From a checkpoint of a small transformer trained on Wikipedia: MLP 320 SwiGLU, no biases in attention or MLP.
Each number is 128 + 32 x the weight over its row's rms, rounded and kept within 0 to 255. Layers, rows and columns count from 0. The size above them is the row's rms in percent of the matrix's.

# layer 8 attention output (transposed), 256x128, rms 0.151, rows 43-55, columns 0-127
size [ 88  83  96  85  84  74  97  83  67  78  85  78  98]
[[142 129  92 144 141 124 167  94 111  95 111 117  92 152  90 133 124 114 123  40 132 170 110 166 148 125 117  92  93 123  78 104 147 140 168 153 142  97 172 128 112 160 103  72 149 197 101 126 171 147 119  88  57 151  78 148 135 114  78 158 135 100 114 161 154 135 127 125 138   0 145 109  93 142 198 151 115 164 116 127  85 188 127 168 120 147 112 154 156 189 132 149 157 119 107  85 141 189 141 108 128 131 130  96 174 144 160 169 117  98  77 158 131 152 170 116 113 146 119 109 140 128 110 103 159 114 100 174]
 [110 103 128 139 131  69 152 103 158  95 121 126 123 139  73 118 138  76 245   0 101 156 155 126 126 121 129 151 126 123 108  90 137  93 122 134 126  65 139 142 119 169 146  39 163 113 148 128 147 159 121 122  70 160 104 187 161 146 126 149 124 164 105 121 169 155 148 140 104  89  95 153 116 139 161 154 125 106 110 143 141  90 123 151 144 110 162 108 190 129 122  98 129 159 144  87 102 155 111 143 150  97 130 136 140 146 119 137 177  89 134 111 130 133 159  76  85 119 113 135 157 130 141 147 116 110 145 134]
 [143 138 110 128 148 136  89 145 118 106 123 121 149 153 171 137  68 152  19 245 133 106 107 121 116 104 135 164 160  88 137 111 161 131  98  86 128 182 143 124 139 118 137 255 118  91 113 122 130 139 140 174 151 107 175  96 139 105 145 153 150 123 112 138  94 107 125 127 106 179 123  99 161  94 111 107 123 143 113 119 150  79 121 125 138 131 106 145 111  98 136 137 121 154 115 148 126  91 137 130 133 153 125 125 134 126 153 108  80 123 136  99 155 130 137 204 170  99 132 102 123 132 146  81 122 135 135 125]
 [ 89 140 100 134  60 143 132 146 108 147  94  87 152 103 159 133 150  61 223 155 186 104 103 136  95 174 153 102 123 167 156  61 107 119  66 174 118 105 136 165 127 150 132  56 128  94  82 146  99  69 154 162 148 173 165 186 155 129 119 188  78 160 147  83 126  95 105 101 147 150 142 129 153 147 117 181 158 144 123 127 103 157 147 141 116 133  96  96 130  76  90 112 106 125 190 112 146 100 123  93 124  93 116 137  89 107 124 159 162 151  93 126 111  93 121 123  88 156 154 179 146 111  93 190 134 125 149 105]
 [151 177 143 161 132 183 127 121  92 146  68 110  89 122 106  88 130 137 180 114  86  94 135 171 173 121 105  82 108 105 139 153 155  87 167 171 116  89 110 103  90 138 156  43 133 129 130 100 106 139 138 146 130  45 161 108 104 145 142 126 173 111 107 142 153 120 145 132 173 124 170 140 130 124 152 141  87 107 174 109 133 138 126 139 163  73 140 135 158 182 109 145 111 112 202 127 136 154 186 106 117 111 152  99 250 136 110 169 116  81 100 141  74 101 129 118 133 126 103 110 113  50 114 116 133 179 148 170]
 [160 137 133 164 141  83 157 130 139  63 132  97 120 173 111 120  89  89  50 127 119 133 141 122 148 129 123 118 124 110 165  90  84 130 116 126 172 188 110 126 147 131 143 156 115 107 149 121 158 147  85 114 115 131 169  62 119  91 141 130  82 154 151 125 108  81 132 108 112   0 157 117 127 161 118 107  92 148 120 124 138 163 136 172 123 172  92 127 140  73 148  85 135 131  74 128 105 187 131  84 124 160 156 131 154 176 129 170 112 149 117 121  90  91 130 194 142 131 167 119 147 132 120 129 100 155 136 196]
 [136 102 158 106 144 123 154 154 145  80 151 114 104 170  20 119 107 120 251   0 123 176 147 158 149 132 154  96 121 157 124  87 122 139 133 119  99  96 130 141 135 157 159  94 129 139 115  87 173 139 114 100 119 138 113 154 127 134 160 181 105 139 137 116 128 132 115 110 112 101 142 133 101 115 168 112 140 129 134 124 133 145 126 147  88 142 139 140 149 127 141 108 105 104 105 118 128 147 137 120 123 134 135 138 197 150 195 182  47 125 114 114 112 115 166  54 108 117 124 135  94 130 109 123 120 125 155 169]
 [113 122 146 101 143 138 119 110 128 120 111 126 156 134  33 145 161 150 255  20 136 136 118 135 134 122 139 112 134 140  89 106 133 136 150 148 127 110 164 110 105 129 133   0 142 143 139 107 118  99 119 126 128 135 121 136 125  98 151 148 169 116 150 192 149 121 107 140 121 196 147  99 125 121 129 140 150 127 145 111 112 140 148 119 118 178 159 123 133  97 134 128 143 137 114 114 152 114 164 124 167 118 132 142 107 140 169 132 121 130 121 139 137 150 139   2 120 117 106 133 100 126 124 137 131 138 135 136]
 [113  99 168 106 125  64 155 122 133 136 175 145 179 124 175 102  98 105  51 227 122 117  94 107 104 107  98 121 125  96 158 167 151 116 107  85 102 147  88 114  60 117 137 168 104 142  69 123 112 146 132 128 146  98 119 159 137 115 124 156 140 136 159  79 138 117 114 153 111  59 150 152 151 154 168 133 120 126 123 108  98 227 167 124 150  78  58 150 104 177 115 156 136 161 168 139 109 126 129 166 130  67  89 160  93 133 134 127 146 159  94 101 115 105 131 205  91 167 114 172 144 149 107  95 103 136 164 108]
 [160 117 137 176 143 107 135 155 119 127 150 125 129 147 153 160 114 119   0 221  77 140  90 126 123 112 148 129 129 115 154 131 147  75  79 117 176 135 102 138 113 143 160 255 116 104 113 164 145 192 122 147 135  61 121 130 102 128 140 106 111 105 152  94 118 121 165 175 123  54 138 127 117 142  89 133  96 144 126 139 155 162 149 108 141 146  88 161  90 122 153 172 134 138 134 148 145 119 104 130 154 157 146 156 165 125  92 155 119 143 132 154  91 126 131 175 100 142 135  88 122 129 116 119 101 124 167 137]
 [120 110 206 114 170 168 128 130 120 180 127  93 130 135 107 115 203 152 152 204 157  65 172 100 107 109 116 101 145 115 131 111  85 193 187 119 148 116  53 101 156  71  95  15 154 163 127 171 128 151 115 105 126 178 129  61 142 146  83  96  99 154 127 120 151  88 117 117 110 160 151 149 119 143 104 103 120 132  94 110 128 121 121 139 127 115 118 145 115 164 128 107  61  85 104 149 122 165 161 169  59 135 104  83  59 128 133 136 121 139 134 131 115 126 114 155 152 166 146 149 139 134  94 133 145 150  83 128]
 [120 135  97 127 164 157  82 147 113 142  92 126 112 145 120 152 170 132 106 141 129 176 162 167 109 143 106 112  78 117 147 176 165 119  89 132 125  67  86  93 180 145 110  32 182 114 138 143 103 145 120 146 121 123 163 181 137 164  74 146 171 131  86 105 134 177 108 106 172 129 109 163 137  61 132 118 127 113 149  85 129 161 133 102 110  86 125 139 156 162 116 177 123 162 183 144  85 125 141 221 139 104 175  77 197 110 150 121 134  46 112 133 105  96 129 117 135 119  51 180 132 112 110 142 126 110 133  88]
 [135 104 155 137 192  88  96 109 123  81 193 118 143 164  67 151  69 180 159  21  94 135  93 109 110 155 122 143 104  97 164 112 154 143  96 111  68 131 174 177 165 135 136 169 130 154 116 104 137 171  95 174 144 111 108 134 178 132 146  83 115 158  94 167 115 136 127 123  81  45 117 116 171  92  83 111 139 110 128 119 176 160 160  78  83 100 145  90  98 106 137 142 136 149  87 138 122 144 144 156 138 177 137 152 161 151 193 162 160  59 118 123 111 145 152 109 143  90 160 140 115 139 118 104 136 141 141 111]]
# layer 8 attention value, 256x128, rms 0.177, rows 44-55, columns 0-127
size [ 80  86  83  81  81  87  81  76  86  77  81  88]
[[119 144 131 122 168 180  79 155 138 144 119 110 108  89 121  93 148 118 143 117 129  90  99 156 121 156 177 126 109 193 139 161 170 108 143 149 143 141 160 142 131 130 114 102 159 146 125 116 104  86 191  84 166  67 117 104 147 111  73 101 101 143 109  81  61  80 164 108 167 108 120 113 145 103  46  76 106 167  85 134  81 165 120 121 166 207 131 117  70 130 110 120 227 103  53 132 160 175 113 126 105 104  75 104 147 102  96 140 126 119 117 126 138 149  56 151 156 110 134 145 123 103 112 141  86 109 146 122]
 [ 96 213 117 131  83 143 172  89 113 109 161 192 110 110 130 111 142 166  78 146 107 120 152 101 163 115  81 118 140 103 108 109  76 135 138 156  73 123  96 112 100 145 134 135 139  78 134 131 110 162 141 172  90 189 132 157 143 198 124 109 113 119 153 147 195 181  87 197 147 123 133 112 126  75 178 162 166 102 199 144 124 110 171 120 131  71  96 118 135 128 132 137  62 100 177 114 147 107 191  67 113 172 174 132  90 145 122 140 120 132 150 156 122 141 163  94 123 158  86 104 159 128  94 160 176 134 143 147]
 [165  79  98 133 158  76 164 160 162 122 140 131  98 155 114 195 149 138 130 128 122 143 141  89 175 121 160 147 149 100 135 150 127 110 111 122 105 117 119 128 164 157  87 112 159 126  63 114 151 174 120  88 107  56 113  86 114 105 137 147 166 132 148 143 158 171 155 130 109  84  81 156 111  94 118 129 124 110  54 138 140 122 142 120  58 141 154  86 131  93 162 102 149 176  75 133  58 133  97 188 174  73 151  90 129 135 142  92 164  81 114 158 118  97 104 142 163  60  67 138 108 161 167  90  76 125  68 160]
 [ 97 123 150 127 118 128 150 174  93  75 154 130 162 127 122 161 120  87  71 136 142 143  98 131 146 152 138 123 145 127 105 113  85 114  64 101 192 158 133  85 114 136 118 121 116 174 129 156 148 141 129  64 112 189 113 100 154  78 116 121 103 112 111 164  77  63 160  81 113 137 169 139 136 109 106  89 182 126  57 127 144 131 210 144  86 131 171 145 110 101 103 143 104 139 101  61 112 165 122 112 127 112 106  96  51 131 115  73 143 118 142 177 163 137  93 106 133 184 160 119 122 132 173 115 141  70  61  66]
 [155 152 140 159 143 144  67 112 177 187 118 122 128 119  44 148 142 123 146  69 155 196  98 120 121 100 132 163  62 127 121 140 176 147 130 132 118 161  54 146 108 123 129 101  93 174 113 123 182 131 101 151 134 117 105 133 113 132 161 115 169 145  88 164 145 160 142 126 145 145 152 154 140  83 140  87 135 146  77 151 131 134 133 139 153 162  83 115  81 172  46 129 187 104 114  84 177 115  92 155  92 160 115  97 132  85 158 163 162 124 179 100 112 140  66  91 122  92 145 167 134  88 161 205 162 129 114 107]
 [ 75 187 169 158 139 192  79  74 120 125 102  91 149 129 102 158 135  53 118 102 188 128 115 161 113  91  81 128 104 140 139 160 135 116 167 132 191 146  70  90 170 142 143  81 111 148 117 137 101  82  88 124 109 132 140 112 122 137 113 116 167 156 116 126 103  83 141 145 159 148  71 133 106 112 138 124 145 144 104 156 142  64 129 130 109 200 107 137 127 145 100 169 209  76 104 152 172 147 147 140 114 165 114 152 168  74  78 157 159 152 165 119 181 146  45 134 152  89 143 106 125  84 155 148 156 129 151 120]
 [138  86 173 162 130 106 151 123 101 112 122 177 110 133 148 140 135  75 100 143 121 116 180 120 109  81 110  99  82 193 127 148 127 146 115 130 141 191 139 126 117 178 123 156 143 171 152 157 183 142 113 156  89 146 140 120 101 168 113  94  56 134 100 101 131 114 141 132 119 116 100 107 105 144 140 134 117 191  38  87 159 109  80 165 170 109 104 153 126 151 110 112 183  81  87 172 110 212 109 122  90 119 112 133 133 100  88  78 144 153 178  87 210 109 112 137 118 135 141  92 147 163 158 149 115  97 186  65]
 [128 120  97 143 159 159 112 140 142 130 169 120  69  73 187 162 121 128 129 171 162 159 115 120 156 204 126 125 142 103 121  96 160  75  51 196  79 115 136 141 136 134 140 160 131 104 129  97 140 181 144  82 146 143 118  90 141 114 131 109 141 132  73 135  93  99 176 139 178 100 123 115 110 164 129  85 152 117 197 181  86  60 118 182  85 113 173 119 116 154 149 164 108 132 173  96 106 124 159 160 164 145 140  87 163  88 156 136 120 120 127 113  99 152 104 113 193 120 118  44 126  62  86 120 145 117 110 106]
 [107 102 111 117 126 165  62 136 157 204 159 127 142  64 151 144 155 161 156 197 199 164 113 139  53 146 105 141 135 130 130 122 132 102 102 179  65 191 118 133  96 114 130  83  96 167 128 125 125 129 127 173 120 168 148  97 136 106 112 136 184 149 111 153 112 139 140  97 184 158 106 115 125 144 140 131 163 155 211 157  80 144 131 112 124 150 150 117  96 171 146 112  78 186 123 105  92 123 110 130  61 144 137 119 136 124 131 103 148 135 141  54  74 153  84 142 170 114 132 167  98 101 136 105 159 111  65 176]
 [193  86 117 131 109 131 173 130  77 113  80 158 138 210 156 146  55  96 116 100 107 147 120 134 200 104 136 185 161  63 153  94 139 135 126  61 129  61 155 109 170 127  90 151 110  69 124 113 121 134 101 139 101 129 150 162  81  93 142 187 129  84 150 127  99 143 106  96 105 141 156 142 125 146 181 128  51 111 128 127 169 118 148 123 148  75 152 130 138 109 127 188  94 156 148  91 166 114  97 100 165 134 123 153 150 105 101 159 144 100 126  98 116 127 211 125  75 110 161  98 102 158 156 153 126 127 140 101]
 [ 96 148 172  93 124 112 154 100 162 111 113  93 137 126 180  98 125  98 124 162 128  65 126 115 150 152 166 145 255 134 152 116  69  99 145 103 121 149 153 109 123 123 134  97 150 110  82  87  78 154 162  68 128 104 115  80 147 127  82 128  63 136 129 143 114  87 128 159 139 123 113 156 108 156  67 112 147  94 116 125 112 112 105 110  98  73 157 167 162 147 156 128 111 127 111 137 101 189 159  96 163 136  55 130  70 138  99 157  86 124 117  96 170 163 164 171 107 135 132  67  85 136 112 122 171  76  86 148]
 [102 161 109 110 113 169 182  82 169 202 101 102 118 114 112  99 173  97 164 183 107 144 162  94 177 103 142  88 160 123 101 152 176 120 111 143  83 182 104  79 156 139 171 122 168  99 137  98 155  92 139 149 156 119 142 151  96 170  76 116 154 100 139 125 114 126 106 169 111 154  93  99 100 118 140 115 162 124  96 104 100 134  63 169 107 160  99 192 161 169  81 128 178 136 114 124 104 206 164 113  93 134 104 100 113  93 128 129 144 159 163  69 124 180 105 161 135 147 161 101  68 128 131 133 120 112 184 189]]